{"vocab_size": 6654, "tie_embeddings": "early", "parallel_block": false, "init": "normal", "init_std_o": 0.0271, "init_std_up": 0.121, "optimizer": "muon", "lr_mult_qkv": 0.7, "lr_mult_o": 4.0, "decay_fraction": 1.0, "decay_shape": "sqrt", "seq_len": 1024, "steps": 5658}
Each number is 500 + 25 x the weight over its row's rms, rounded and kept within 0 to 999. Layers, rows and columns count from 0. Numbers have three digits each. The size before them is the row's rms in percent of the matrix's.

# layer 7 attention value, 96x96, rms 0.123, rows 37-95, columns 0-47
101:508494476517484509504467510529475536477481492475528500538540456506482462489522523517477511539479473475497506436510542518518468484510512460525514
091:484465497486480514521484501505461544499510501483530518501516474474483548529482531462500456472487537499456496521464495523528488518523468426530498
089:463505519509482522502507497529478454459466501478462462518502461537522523508547515544424499473512479505483471495505489481538523532532459483489483
088:543508513454533495475529520504485565500500505516515515516523516503479517527514454454474503482520503510510532517496471516511510489482551440470499
079:460506479479543514463492470497548523433536508522503477506507518504538468496535522496489468514480538499524473528494499550483517486504462495534495
094:471561497537507531518494481489523492546500499464482470508481514465448514488512489518504471512532474490516496527491504474508514508474481579448482
090:519464498520515514504495507458502454534472525494494520462464511495510506507531443505512532453498494532503502501484481511483506499508483507493498
090:524519508517476528518491546486505495470522483461474496492484491519516510459484528503486540548460489491479552513526480517513503508505500514507485
096:543526481500466508521542504505510538504500436511539501500486495499520494496505496495519457502513461546534543496516522479467470514540472519469510
109:517481526486510475473512512473497488466486505517534489528464455567505525496476498476503528501460504492489513508479507500494469497459548514431531
118:491537460508490511523487496510449494469528493503518478545494483517507509491547538474500501482533497480527525504525486432501484484509481497520479
090:482517462479494467482505510505460482454526547478494514478494491488467514489531514482516463480512493489552473522510455474479547494512508483481540
086:491476494454445496463504495513455525466478489466510478518438492530479503485472487471522519487482482480493487525492528480532470526487545501510493
095:525562469519453498586463512497505525456453460511518537497525490546492503509495486524476481440487502485518460528490498494486496514515511494535495
098:462485527497477502515553478519525482527504533464486500493512498508479569494511501464512533528464443502520509479471533501480498528530506507481499
110:471512500490482481493477513506520491530495509473488486471519497502517539567507464503504488490483485485483474492452506522515508490505473489502491
088:451532519445508479496517498536550477480521517445488531517540490551468518516511476502526507467500495529481490547482510501480534491517544473500480
101:506555469522477443481507541523452502493498506519510506540520523445495534503484489504541509479480492469521510505506489541559532500495533491512528
110:559554511515515508454494526549532507523526497482517496498544521524457500500517498495495469500519484484502506506554452444527508507451509508512523
076:492515504523522524489483511516519524522546544493498513524455482442542475482499508490520455511493548469528462488517518505497515481517471514500476
091:486470487492585486509512517473490503456515517525498512492500503533499494511465497518508500488523529502501516510521531534492521497512525525459490
089:476530448501513491538480501485472494482562474490466468505481539545437513519484517540529484502499534505516503505481528529495527507508471476483530
091:539497492499496490502523511460474488491495505540504534484446493581506500515509510471549491488537496571514504499497484442504511507489510543526509
103:480544524524468500509494521509551403527465490508481533480519529510489489519498497475536486498518541545525490515507514504548507503471495525500502
106:540487524496499508545506521472468547499503514487478466520472506562467524477441498470456512506500515494523533488508491516503499528495473526457500
089:509489479586518491446497486474472523490509491500498508500510482474476539509511504542480459479514485510518498471499501502523532497533516482483541
090:505475511544466513501445484533512512493462475513511520509493456507502515461498530524498552503524482507494528481513510510485480496506558443514519
093:503464497498457528518490505527520531510508502481511491520474525492496480574516469494485470472453525487518534491492523492507522483513526516464483
107:475528493519484503441523482506496499479494498518502505502488516477513459533486520456491528491472486486483480526474458483552500452472561490502525
086:483511471495522496518506473487505527506489479504515467500472471586482474516512499505507488502510478470510517492503516478451504478473476518478504
106:514505507502539546500527494506547504520546508495513507475496485519474477490485525450475491508509501479477489521508425487486468511489476540486476
103:464503470513512484534487522458484522504498517516461522476503485517497508492537470529530465485509465526524519534498485525473521535471437482489534
085:490489521529536507490545513475500482459518509485518528480480477498509496514453515450495523510438493490509475458502510496543510451476529513508472
078:509457526501512472489472464493523519418508496516498527496465519465518536455524495551451488483510496525488480496497477484482473496564493549513496
087:533538516496444481497485479458508536518497479456499484542448474475487518489501526495535499482516527496483501486535514487499487502492446483489466
096:516528453527501491501479493502480507497488468520508508485490521481517509521567463484518475492494460536503505493508490460514499461496526517501548
106:490469502495499456458483504512510502447526501479496536525533464469505537516519527534491478515463514449499481502516489522506492502529502487483504
103:479487509479502533477535506525537550502544509489500524499500541470515489512497518461467500481495516502452527487536505522491477465533493492545510
094:489564516514519492483495496518483482493481473485479492508524505512489519562499490516506476439483473451484485541499499498491499514512463449490549
110:523488527520504505516499516532489520539476491475470481482494478469473526501499509530533480503494501500560535496490531516458542587500459533479498
092:513490522473499490489477483490535525449464515492531492477484530529484496478495478532483485551485528495542494484455500533496491529548547514503484
090:476477463521482499479502481481497482510473500494491472448486510537524470579556461482529500494529506509492468494537523470504531480493531536490552
104:486545548551528545523504494500520495477478518436473469528495472521457536464517489524500491476495476477519548513461478544488508504520438498503491
086:465459493468476478512519524489547526502479484527508504481495466547531520469480476446539452486504538552483506500541534467484478487504549496488476
085:475509514486512507525522566535519469485454510479472514511498479495516533508492512465501515544442492516499448485485518530471521472520472521541492
116:506495483508518489500477484485479481511463499516498498491510498528567486511482504518544475496501518514541457498480532493490553551498530517474499
083:523494495524500470450498456493576466521492471519485525485484485511515509521507488489539495510500475508514508482504487499466497489559523526497459
108:499442484514502510458461535499545486454526502478472495476504504494507464511514479485511476465521435517509506501546478502496477483500483521492502
102:516492475500479489534531507521508475498473459516515529497498483535465542499528470424503457512527476518479513504541511490463509498547486542510519
097:492521472481555517502486506484486539533472546504508519490506476439473505523449522457457511491506516511484502492496507529507469475475499496518533
092:500478494508505518528477551492500544472541474512493507505550511472538519484524501468499482515490499529509466480491518470477526533538551478491479
112:520476509534476493542502534495465511467461518498487484493515487496521513513526487537503501463501505476515458490489577500527533503484490457490515
084:510505513487479500520570519497487517544492543486536528494477503546501456530502506507550526540511524461509531504501470491549467504501480514473469
092:486500477525466504506532512458496499505481513551495478492477504506515461530441448501521503450494531504533483514496509519527508457468513514470492
074:508470494467509520516500467481442498487503521499512515484502497532517475450526462513487498441520475561505531522525529506477488531519535496505505
116:475517508477461467471531441557533467495488537520553521536497481509500502484496489416517454504497485500471516494521473490502510467498529468537521
088:474494503484551478506538568473479472518515444510461578478487496505480500523488471487500522491495517527528498483489502484503541480489524500529487
096:506521498493520493531471503513494492491498523485474467495479468495505488550511458586497513464515503495560503477492550493512519491486440516472481
131:515544483519469477506468471494487493512458485482493493513475452542451507474496487537503491503545500486540516502507548485468498574481487506514507
# layer 7 attention output (transposed), 96x96, rms 0.27, rows 37-95, columns 0-47
092:465536498480520508451456510495520491491509466478455485530505475539507509486500482501494506521480490540490509522503515480533501462484468499564481
095:496509470485490510504503503528447517498557499503531496529485446460493500528495553505522478474514516499529453509476493515516515516520490531526464
077:510494471559494468539484522476479516514519518490485497493521496473466502511535492488530455508526501489484439570492447545515487518556463523479495
092:508501462524509490530512458521496487427464512511488517487497469516489518472523541456536526456474471510478518482490523518495512507507474449499458
084:520485522456550518508525523543533469496470526475493491530486519457502483480489515480486470531522509497520491490484478528545543488498530508437461
085:493514525505518424491464490512530533477470535508507543495520507511507520483475508522501498487504475497535474519527508482554488548439461512523490
091:489478500477540564517483481469476521498461454509472526473546487470491512464495481540494493509489504483565463527469512518492535470512493494486461
090:506467516535457465515534529536491508488498487558465498498487487521535468496532478487525532520508481545548479500479499532476509511491515477527498
086:462543449516489492500469521508515463476529492530534478482488535488496485508482487525517525503457471521492517463486493534502495529505488544507499
091:528498525520540552495471510490496537420512479475455468460518535519538511540531520512520510498518479471468486515501501484510527471508544484479494
080:476481489485491558534536527493529495502554500467471535500446528510532501540484502507522448471496504527486468496514519531515536483468486472512482
093:516522527497524557504470537523453488482526534544534536456515490537444506459542496475482482514515487528500502520536511515529500517519487461515514
094:515515499490488483470524497496564521479522492525471539488511455497462534457453473513486468516504509509515468555499529495497533476540509503491550
083:514462437489492527523516518546504500531513469499501493525522510474520528480508525488506548478458478515530511509530508464460492483455487485449483
088:539495538473471451513512494506497464473481470525535529510482457483499505479455506545534496533456484461457514517499522521479515514516489493541496
086:503501479509518487512473547491496509539508511510524489525471509496518506513489455501551483497508484472525527531510517505494491517493529461495477
096:534515558531526448534516488476549500494494483540494487504478497587494475530479522530477530500478479505499452484521486529499478472528510528471474
091:491503519504440465525527450497513524519497468502518528486483482475457502517532491493509467522488525501479497457487520519519493522502511516485442
085:540516464496523529485522521493511453473522492522511484497531479505488477502538490535458529498501531445500520521497472470517510485516524472482495
089:531504475513545490508455533512484501483487513505475506519529505466522471528532499534528483502479488487491492508524467501494530515544535485476489
089:522497472512508519483507513513479463489473470481532488528491495478469526499532475472526504474469474528471467550487545487503495529524468548500459
090:519514496479486506500512510486508506488534514499504475510515473553498473497500519548497487519489533519457523423494510503455469485485496501451466
081:499534496520504523439560482527477475477499507537537504496526461498463524529502525529474507516512505543531496500503484506482477489463495525462549
093:496524502502538514498506477503486540475481494517545532546476456494507498496500469512543471498465536572483498490478455508454542487482500536489480
103:511490557522474494453516504503499505487518482500530521526515525556463518533530479501499477518515523531495496514515488479532536468479478505472490
093:494483479495520488481509502507477497490505520549489510500450504518512513472531482498502492520499464504511514489555481504474514499494557519473491
095:503499490508530503538495517509480471503503509515521550531508509517521483426478507492503523493551509442517512507503500512502528468443497520492545
109:479473519501546458497529502474522483480520476531516476490509539524464522537467488500510493502447518466519513511466537539509510488500489488476535
108:491477492460476479530456465484490473479492498507507485484469529523527469467527531488465466516478485551503510490481503480492532505525525480508494
104:509490467521520488532535501505526508485493514494557448489524496492527533477489486534487510543548546490513464477515511498512511513465524486511484
109:480516523552510479516496503494510445549525501493492512451513480477485461469450517497508483543513498519521535513514529518473505496517506493470473
107:510516500506468506493528486497527502514483494526480447467489453471474456489492481500483465504506445513487474523486505492488543508451475488482516
104:479472499525494490511493513511471460502505514543477457463503512477521509549501491509440527483526498513476464491485502483536516480496486519513501
106:505509509521489499535537480516503508486457478509529460512503554534516508526501495501494470515481524486527475487490449501490482515547481511498506
105:539497509516527501469485496512498525513518448531499502506515466523498468535544563477524538502504518518531515491516487527482524497491465522492506
106:493552508493462515506496487539514526511489438505539484522479464461506517507520494514495515450481479499453487490498482535506495471497497425513510
102:524531506512485488468490484447507514495530508579510530539533493459480524495477496523523488507490489511505548452534493480521515524498531469536506
112:483493450512512499524483481524528543562548543509514497469520510509534529513521468521517512515499487538499507471500523492486537485538462563510475
111:496515504489513483478494473537510535489499466491525495479475534446502509493473505517484555515488528426509496479511514462475503470497479478537478
112:498500515484528538467499470507538496514448529428479508453498528483484485485499493520537517496467546467505525492471475495467461500488516537527487
114:537520522501482487475510485528473484517515466460527516483553487508533491480548528531489480540487457498507495444497492515495484433546512545507527
098:474492500510459553498491485547486536523513523504527475518487473530534501509499495494508483539506489481517485506478508500528501486482497510487508
102:476505473503542512486475508465514468489478518470525494526488491477511514477541505515478472467523550522514552504488486560513481474512500475494480
105:495527521557500495513485517496518507491489465489468526525484475507446506455519529485483495484499521500526480492534511513488486530496543503486531
111:489516579517503508514533538500489502495495521483500484521483483510518506528474516463495470522480450510495524491516515477455531529515486493499476
114:489504464535503507461494473562463477515455547503468515484502482492480494508493482508521472509506506463488511468445433495529541509487500440470514
112:498528490501528492509472507504489519533477477486476512494429521462476479520527449444512488498532515495509472483544497522489535489453454525514532
113:495473545474523479493480525504544484480546478506480480493517511482493506479528499447538515537453457522504485461459448520476482499484489496500493
096:494500478510455505494557506477508481500496537477519499497495526494497528514478507481550545514541520513503522512487450483507521495553472511511510
111:520539446478502519501513539506511490506502507468470501481483496513476507493513570496494512488521537488467513467495519514487482483561474470467533
111:451483478505485485502471511530538510495519476476486482449531493489473452466508494512514480477523507565521529496523521512539528551473492504481508
114:520480501532514502469472507522462504458471471509485507489511465486498520532501499479530517516499509489488514512493541501555449446484530513479491
104:487494523487474488516511503495473485537491480530540537499521513467449514544528492517496501498531547535476495484518478483486491541498523505467459
102:483497504530467529426497509484494475467520527492529498476487504521491482478491479494486524490515503496528463499525436489465494428542463483491450
112:494561501497547524522507506499491452518518498521521494490502544511483518506508513538498489450532471523547532526451481523482483508503499494549474
102:498531472511491492521502450524509489499496508509491504505533507552512526528489490478511459453498523526493493504518539468518480471504545482514548
104:469495475501512500481572502463494497511508495523478518457474467524513484501505556520519479500467497479490459514506522444558496499490480482508498
113:481468491497457528511493486501485514529495529527471487500515474511522490494499503533477509455444531436454514510499511520472530528519482515513498
108:451484494552461490510480513522498480493493467478544513484500490531473531492509504485496444493495508421525509502502507485461486495506463482491485
# layer 7 attention query, 96x96, rms 0.0983, rows 64-95, columns 0-47
015:500510495518521503484461482505519514512520517502508476510531477491500519501506492516479465500466501523492485467494453499522462503523486491521486
015:501500504508512542513540487445493503503476491463507491506491477530449484448461436509493511490468491507520494468504531512501440472535489508475468
022:471478473531517504473488481498522478454485509503498544494538552518508504502505479490491492500514529539568517499492507497513488479508519510489494
031:475515477534517537503482481521501499462532495500511506492502513513504511504448476462447506511504525541539513477520475497479444474541486532511471
054:519504493495547538495489506517511502538484499545474463545470481475536510499509517521524529500511469480498516503491498518536531519531517546544519
062:468537483493541545555479520491509530475471545535536527518503516488511511511438482492469502541496481465524527533493511503514479527543516530535485
070:529517502489456482490493527521496493494471508488520467500504491498495460513542488565515541482506556502467527528498489492491509460482504484508550
113:494492521519470481529493504462487455522465506524508513501501476468506504517538505501502468443507505532465550510497471472493485490524481471473502
014:498485526500473530511498496501513508523481504464471527494547501532481511485521487490502535530521553497489512523501499520521494489523469510462557
015:505486575526501497486471480504510473512466457507491488517525533514481482493575494527514516529528508483469502500492484514490503496505491506483530
042:499512507526476499480547505460499466500486475426532496483513492506483489475520459496510488472460504502510502483510521503511441478516501474451447
031:483514483463479459515503502475519506496510467492514522440471501489464498506537495480549499477472524496463464533534479489484492495496486456473493
052:495491479524507576515497515525506530491517548505501526554507504501497530495470528505469480516523493518497472506479492490534526518525487496510508
058:461531488487482466524490555496517499508509471525518478453478514499480526529515479530515513505476552496489524497523531510455506478470523485511527
086:487503496483497481487484522501490488550528490511485526461513465469495502488556537493533480487477496551494480482484513499492506458452427500496516
110:478533491514504509500496517477504485496455463532489448465554493498563479479510497494492512501503469547505515474531515527458527491510507486550504
125:475493503474491510541482481518528511509497526434485513516510518517501490489488484490505506524509461457511529471469468489467539445550459516527492
136:531523491509466458471522491497526459534517553499517482478498509459493514486486493497496491494504507465490516494542471515500454477528405508530498
124:471474477501526551471486481523476476521474499448490455530526473475482462517492463470506503524505510509475504524484548503488485451476515483503504
127:503512534530559535505514510495511488510497504500469501508483497526533518531496520542473479511467505509533499490507447564479488482484479490528450
136:499494529498504521500499520490465514560493493463484526482504500518475478499512515508465489493488511462514478563502479511459511510460510529476523
122:502523524484489481476495480489497482548532506500496499528498525486496521522457493496497545531506477514492484509449518491540461508507465496499529
130:530507532493511476483548510452437491451492501493483477492512446520522503497457564508452513464531514478509481534517543481517495467497512490548509
134:492510504517524483504481486452502498481518519464538502490529520509539521488530483499508448511509449508500498509508512487480488503510514519488501
125:497519538520493486480510500466507479515510507456531546507450458496456520495496512502482504524492518511440512451530527485525507519530532545447503
123:468540489520506475538532509499486527507477490503497532518507478490477521493507521465536511479496491542473506508505456513447502534478468497542537
133:454495488544453504487512474518504464538515517485494533506512458503425469459507483479547509512478511513542482507490505526526512495515561505495506
128:508466529506556496473514509460517533485527554501488511470530468490479490491493484536517458487531545493518516504499477506508524528560489525540487
132:499477503540485499478473533486480573500567505491478466481544494461491512450540493528471557504502487490505517483512566545496487505537470489483514
139:484544518516463497488460502526480507478527495497536522525489513456522504484544494522501522447490489500498460548523450488551522517465512456516486
132:523539578472498527501492453488531528489484486472503504515494514500492521492513508463478465489437539514526483482482530489479470477561491482526482
124:532490485485450469531512494492516489453494496464494501497477487546502538527541443496537522516501527548504507507498536468494501481496462514541487
# layer 7 attention key, 96x96, rms 0.108, rows 64-95, columns 0-47
055:469504472455516489489504504518500480506483487539508503459490471515500515466462433502514515455463542498531564483504501514485489529494523520518510
068:498458536523492433481452528507532491476500500532512500484512525462515475563527509481483530530529525507507518526531483496492484518483526488545531
043:496503529521530495519451565519508507527508476563495514482468495509494510517468469451461506481523488512497461507526480492505468517489524508547528
048:495492529520470497520484562506559505521484478537509542529531491480500496523462455518439490497519486531503506503495494516462497508485505495529537
040:495544510523519458519455544530468504476518485510458503497444496520524497504432498478487489505510516510487486515504505550491484480494544512521496
054:555485510517537499493478488499495481507486490458523548500491523458530503461478476491497459504571502516515472504503473486523530478468494475484528
070:506517502473488517506466515490550488504521466495505514477540484529497505529516515505463511479512544449500500486522511524489532543508529545482535
099:487457449487505482523473515511491486488486517531444516482491493450534464522555497482502532505501512492529547530459521461519467510536498480492500
049:501530473486548497496521518503438502513544477495507483519461516481491495511522521543535483514485491508528452485495512482516456474482514467508477
054:490485461501470514540472531480567502487537523504467488505516420490537495524479522501462499527508489515482461517525499489515519534546495509511480
050:497492524515478435498469507509511484484514482554489493517523515495504510542516497512458506534545525498481552497468487503472498532454501506538523
047:502518513518468475476534435488493474506500489493508517515525502500541485526520498535464517510512537496500560506505536492512516507501479531511523
040:507493529530508489471471484495476478519487481493476470535448516423511504486475464522518485528546499512497514491479487502482491466460518488503487
058:491527465463487514506518482482518491489474537495539532490563528509520505499524531522494513547483518487523492533512486506502513533532475528447522
063:514461501480519514509504502538506506525498498491485508510529537521487512514534546502518540466477487505557473464512477530497481525507508520487521
107:542496472508493542489451463527502507493506480525492507492512519524510480508510477538527537455479491501465496483519524515464494543509510515473503
128:508484459521488496497493516456503456542517530498476509475491560544511490440499526508466501523499503491490492485537481478527535500516488439513520
130:496515513524481479483501503542472479488526531488509509450513499524541547429498478515494481495473527448512468506499491452476469495482487478510503
125:458456494451518486486471484484510514519477437504484480533534502479500531466478483529488464512500516530492518528549506464554468457511513533476466
130:509510504482454474521504468508493496558487496508505497486520489501517505504482503507496442515510486477487502523473488526484528480498503416514504
133:473488512471471525517492551498498524505511484476525548516515507491508506515482520477487505506474510450528474503513523477458458463491492528519511
124:475516510465498467512495482494501519527481511484498482507469455510493500465552471526483482515470498515497464500496493477503515519475497507522511
135:452529515491473523496537492497461525530499509516505503484481527512574491547524470560508465487575507489492461477498522510497471504543511527498525
122:522509501477502482529522501523527565537527504480500498466465496510512500547469469490490477475502488515519520502542537486527474530472522509541482
119:504496545523481510491504493476525503511498526530517537475489498490502465482497497575525524514458483511517550476496475479492495487483516486508473
127:493531490496480496540529515488515500500509538513519466500531498521419452565526465522513494488464496491513450480505528502505499485472467508496517
128:515500440517529501509531468458480477535509498472504513497491560452467518527511495486483567502458501488501509508502500548499503450533525510525469
131:519498502512499515533528520505534575497470529477501505485502480471530510526509508475527506484526528512483486452507475480508502516507520500479544
132:475499541507497489532521504535477500494480511513491497489477507512474518447485480483487554502509493489495498497489524534486534483548496499542490
130:510521488457522513510523506507505467537480492485550519486490490506519476485540536532472541514470539523482468460489501497487453522495493512528467
127:506503509514511488505520463450498486540447554483494490536485503516512492495486508514480526497498533489479510489520512474483524521487508484515492
120:508505451498523491499475470482490493493470486462487494460505493460530516508500506516514500494494503501502467497444492464522499522493532510497520
# layer 7 MLP up, 384x96, rms 0.134, rows 0-49, columns 0-47
104:526458495477501519491508457443489510535483538502497545441493537463479489488501451465488477466500529509479490532437517485471512533494524499542478
090:478521491519513487449554507505461509465477494524485513524519517475513477505480493486490484473475511516450509486512458492513488499518519516519505
093:489451495507494464488475485477492519495498474523509515482514504498516497513510506481522491441500499524494472500473503513486504520539552458495509
094:529480460513482551556544485492480471498513477504480496519525502464490464478491507506526465492497510496514515494514530473491509537488570507477519
116:469529525478553512532484485507508481501519482539502514459459476472496498493499498528475456495466472493494493490486488524472483545493528468479491
099:529501484452511480487522496480477503559568468456498542463520519478501462486520473473480534480468491474464497499491516488480499535469516461486534
098:449487498466499519495512502548510524461539545456524496511476486483423497497521514567493509545492490511504449494484505527502484499481499495475471
103:481489493456470457486523495477549495492508464504483433470540513488467466524509491482523505468459464460493494541557533487494477487520494495487502
099:539522440513484537525484486478491484489533467522467463552484508478520516485488503498486461496456453475524523457531511504490492502516487513514515
121:554528515507502491481495500498484481499521488506531462501490471478505498513480472504477481444522534504486538484464498489464476472517476450482486
107:517475495482573468501499492505501521526513536473483491493509496513498529541540514505480494471473503513488489535496500510527493440507477497512519
118:492519469533500462476503483468472522468464485520479508514478511508518498466489504478535488517510489504476495498470532511457435514452518523535416
109:497467492507480518482527471523519514514542484546477490543494518520495478499523541490501481548511547478498501468499476474469488488481451497553507
101:426478502517515474495506493468482537468522451500484502472509557491486479499458497484504457497491499481527500487493502502471495531508503494496503
099:483490550551499501530474521514522486497498479463507493525468501528448533523539515519507508504462496488476521514507507444507507500460515451490507
136:490514515492517476514471522504518514490491522497513501502480525473489466468475488503461480485495498535467501506541529528480494498477537437491496
087:520532505495491512467534484500526479534525485458474495476499454530506508524461422534494517526480503540554521521485526509476501503518489513477551
087:517480525496492467519464488475488460504492510501469557496448521511487489541528523453429510505557528527471471521512493462485465475514504522487508
105:516475467463492481497473492524460513484488506473555525494446487462473457477472520556522491481488496507460456489491497516470490473506519484478474
114:504531513461551490477508505527486493492545549479501478513528459520472489530516536442539494489465551490476488539472496518515524505487481508537467
109:507474523513501463517495468506538491486521476494481442496512473529496516534498523461475494536501519498509511479488475516469506483504490473487485
106:510512505491530455520501479467494478471509487497513506487510491452493452494503505525495516471504479466474447531509506483454499488515491528448468
099:477493493501493473499522485484500491532484511477489526478499491497540499490501538535457482562554527488487544498469504506504574510505474483528500
111:475467462504519491511430519479475501520507550490457541509508500514543512541532492479476486514548486505528489498463537470477526465476479464528467
120:459507453489473493479543498489489493507494576523472497520506546526492542533487496486500517498494524500481527495514509475505548544506536494529481
097:505499509483473507491572515461502517522521508491499551534520515450502505473499505504526538481481489494522486478479509474476499505460520480473470
085:524507503498490488504477520469472501464480509483470479508540469520468528506469491541504476492509487481516509514481524542500501486519486458542475
096:500500488526536500500486542519501500482510505502496510507484489485494545525488523558464465501495475513479489510490494478483466557512526503482475
097:500546522530494514481528490529535537499521540491474485533507557474502494485523493526492523488482496480515562507434520499501518462507475513510478
114:522492513483509485523528501493477474515523491504532498500453483516528496467515462514463511448504487517520566459445524491486446480475472512486502
111:488478512491505501517500484503512537420519516476462470531456514492504522500483444486466525510500509489489509513483449538443521513496496533528476
097:515511511512482473483508520505511510569510537489525483532490457446456496517493454474520494488561471487476530514473486480526515521514537556495505
073:551504528464495522506495503501451499479476500526500505482498497486504442506490478480510503454498540509499542541525519506475470513504495459491521
105:501460465461513477509503520480493513525512538448490498526486459502507488503479438472497485494518492511507524476488531491484510464515464468506527
095:462457467508551500514464480515468505515483507489465537502452477523479484506450504502509463494463526512531529468542516512452458523531488473520512
097:484524456511499482479464534478519497457518479490503557485538526507532495486484476498478511514513502526474554507467475530508489546468555527507456
099:513491513515475476465514459478506467471464552458530489543476486521482489475494511503492505464529479496515523521487477482500526498474491525472539
105:494511507510507509467544501464501457484502513503526545535485511484530519531486528484476469516486555581477471506511486505482517495514510475532551
092:529501551493510496520451508511479533518529501524493528494495461489514524486523492494497500485497476540478479536482489515538476476515509490490490
108:487452517556499450498500515449492480526497472506519507487470500492514515514520518517488537454468489467519482503530490507508515519487512457503513
099:513501464520486510505509514524485530472501490509470465533474538494491463496534516515499483534506498520435452477555527490529536490482493492528502
093:523488503516504553530512486522522451509488486525486488530576517528517507513494514494469543509537516504532501532517543487425506539476486503543547
110:481520460516535508498542460453468494492505532510512513506489464480510500491464511476473522491514495512506466502494468469496512499506527512519489
102:480518509490508471513492518448485502533525493543547489481514498514528471513525506500500505526489490467436465475478521522509547499506484478519503
095:514491532494469485522498515530518517515477464483475497473447525503442509498516475516425466525506533470480510537482519504462498504525513493464515
085:542520471485519487509500473535521454478502528492519489474532487473529505438518522483491511527476519520468494493514534537480529494484483483482565
101:438497479504527471505528485471528496532507506521529511476500492479508504525532495507494449496502506541488508480511506485524502476487458524571492
121:530524494491493498461542488494493465493533482487550517541514506469520500499506471507473445483488485516532529524521522483456485513519514480501506
100:474486498557534526490500491514521454467503479502488510505494495507494488509518523495485478521507488526466535501507478497542465529507505522524498
101:532488455511494485519506544497522492473520509486515453540540481513474521507508534505492538492509518503511503524482555523511500529540481509536512
# layer 7 MLP down (transposed), 384x96, rms 0.0801, rows 0-49, columns 0-47
084:513455504540487528533535502490491484442564531508517523447481532464502509473471503486569507483468521470508458498486466523489510516442549510522530
094:483481484504512535462497509521478515465530502528485540479522543521500510478536521498478505462496539551531482523501470477460533508458526496499516
113:520519535479486468511508485461499472475472487487515483493447490479508508503480507504470467548482530543481496460481515507493494544511533488509497
065:543500480514503539495452555503481496496532469492492533530475491510539502498474514515507515492488517490504467494499521484547445516475459524512506
109:536553474478500539540491485544517506462474501530516521500507467484542487514523504509532468546487492512507504489537463469467514467526479512487491
106:490522469505495506489511491534484485509548503507485480551502490467505510498467475509533439471514516515508555488497508487534456507502476491482479
109:473501492542471448425493524522536529525476506505470486452497493481483512488513453519473442520509530492493517507460481473467513500499504488506493
103:450474501543542529470491508552501475478499505536508482464497500525500507471522522498544484485518515479545510510453494465475466496479517512517475
088:526475492483488472500511461517532482482492493456500513524470497507482534510495524493478553521450502536522500519539490488544503483533492537478512
116:521463487468512549564518478513506518485505527489483481513504477516489468484489538515547468510485497487499476473463495475496504458498534491430485
099:408486502487478480536523501512508483514528498466486504507516482493500489529495481524487493516469462462496488494430488528488485528483488460486479
117:485519511486498559480524513525486467479533513502480519471522505513503517507531515457473513507522498582485479509527523478500517489512485481524540
097:490506473516478502535491520472455507466500490530477527545471498532531535536497510496513544446526484497527497525490505521493499526496493485511477
106:463514536475504519526498491566520441454483505532488522531474484477530495491519511440539536495484537504516486490528507465476490478530495518514501
086:494468521512510541509483536497494556458540483530487520541522496524523523511507518457513513454462500520515490509496521468512473456523522497494484
098:496495515549509540490505504506479552486525511530503504516492549493508494492461543515536499501519498440539530518463498502495495495430552491460469
096:493501496488509495489489532548484518486529477481485522526502516486471462446470493463477514503504467514500436508478495473495541539507506520497475
062:514541467532497540522533514534467483516515518489478520519489492480510466482560507524508497474542479495503491489451484519486495525500504471492463
116:548499505491514510484481468486510517506486534475471534480538511519487534529493491483507479531473480541504480486507531497537541477572491488490542
109:487486472490485466522506508536493518499457517505489500509541518508523504492483533447520578473466474476482479480497491494513522475480476514491513
097:510485490546547586508510470510537506449489477512532518511511518509536483497499517527527533456506527493468501526525470499548475478464477516525495
103:538487503501521517499521523518488520514510487483499476453458514517512512494491493453519520483456504520532503540518484527525471499499434519471512
093:532462482533472567510493490505501513520468495518487500500517525487485472516512512495520501458516515469468504478513540513465467464491494466516502
129:491468505492516501539468499486481504571540500484505502542542509495496519537502483500518520559536464453498502468503504495523516473472504471476517
108:482487535552513541513468512515475524450591451496519497489484493527511457467517501531490500497500508494494527488473474529525485497490522489429480
106:515486510510588478482507488477477501492498483494491515511498495472499484512434503517533479466484466468500535489500513487489511494511531503528509
099:503494489485461481548504480483537520489504496491496506491509488509553497548483502470517526521526516493465481481490496535501515519497546494492520
107:506549485511504526532441528502501480505461505479504440529510492468473490507528486463503484517486526447504489511483496515470485466491511522505515
100:519500497464509457521452527446494476538485507524515471478491520533516471496527468444496525502520513555557496497453504483482464551490495470478531
103:489512527533532500467464506495548510445508539473467505521480480515492459497514461493519534504485545449491495472513476528514500540490502498490474
074:569470456551497492539489501500527459444486511502504471482472526506470499511526521514510517464518495496502526485475484511482467510438512500524495
095:558530514469508501473480521466522513521532448527495509506522502465525492488481478474476512462443497465493487487491490532484525483522488470499537
098:437491493441458517470506516521501465501477486507486486501466479464508498498538481497480464511456506465481485525483567501480495526498494499492496
119:516493466481481488531540506481528500520506496546519492482506523477508472490515498505479504476507457532456475511476450503545492493549516485519490
102:497511505461493433507484516475485494519511486508480484512451551481519486471469490504488531526489527546508487491493509453481518523535473490500518
105:514480482536502501495515513539539521491483511487488494531541508518508503497492496488510520466520519455514500531473468513547504495484436456547497
094:466496466457454554512513539500495515539483492548442480469530492525484544513532494483467479496527494481534483534509510487511489509495437453516476
096:479528524485501539529494526525464494478509477518530488487520476526486499506515536506494536475469490495534482463503543511459483527508462461458565
090:490466513566493520534500508498538540462487484513506523479502510487485507505504499502488466535510513453512511535481471522483470466502502471503492
101:449553468486487530537508494531536451508498471476503501547531501500514497460535504510484480509506511542543496517467552522484476475525526518458541
085:506520487542498539474512516487534454498534479525476532482511483491519527494504554544543530484548507519491488500495507516516455510476477499495468
096:507519507546522489538498547489475511508496506496509525527461502498528506513473498519543513515514501512493497481503528458531500509534532538485526
109:538446462516514500467469469551502530515524513508510564526496475465520511523503520497516511509452531450450501481503457536524534498462494527481478
088:464466518492552554511473474481479542486538487501465500526506494504494514497484506514495478501516446475496505437514464487532472498482447499520532
094:487517504503498530507504534487497473417514481506482484482493565517489555534504517477509512519489500548501487488513493487488479520490518498485483
101:469539516522498505467523518467457545534517498506527487485512524479500544470471444498481456516471471487474505492481513493493513498488487522468491
069:448452493490518553510516508537502488480508540491480569516470442530479490523525507504511492504512547477536517507485465512478468466442499485477514
121:511490485486497438576521505514478510517504475506534500500489483453454491497498500479516501509506473499538477510504495523503490532570541558502476
091:514523502489520465508523524523522489489537502522515500510514521498551475474541456494583515520516482540472491498517549499495504468534477493500465
100:520505551519492475478513451496440494490550459539520502492481525522493517525494498505485504477436461451468519472496447494492500450497504507519500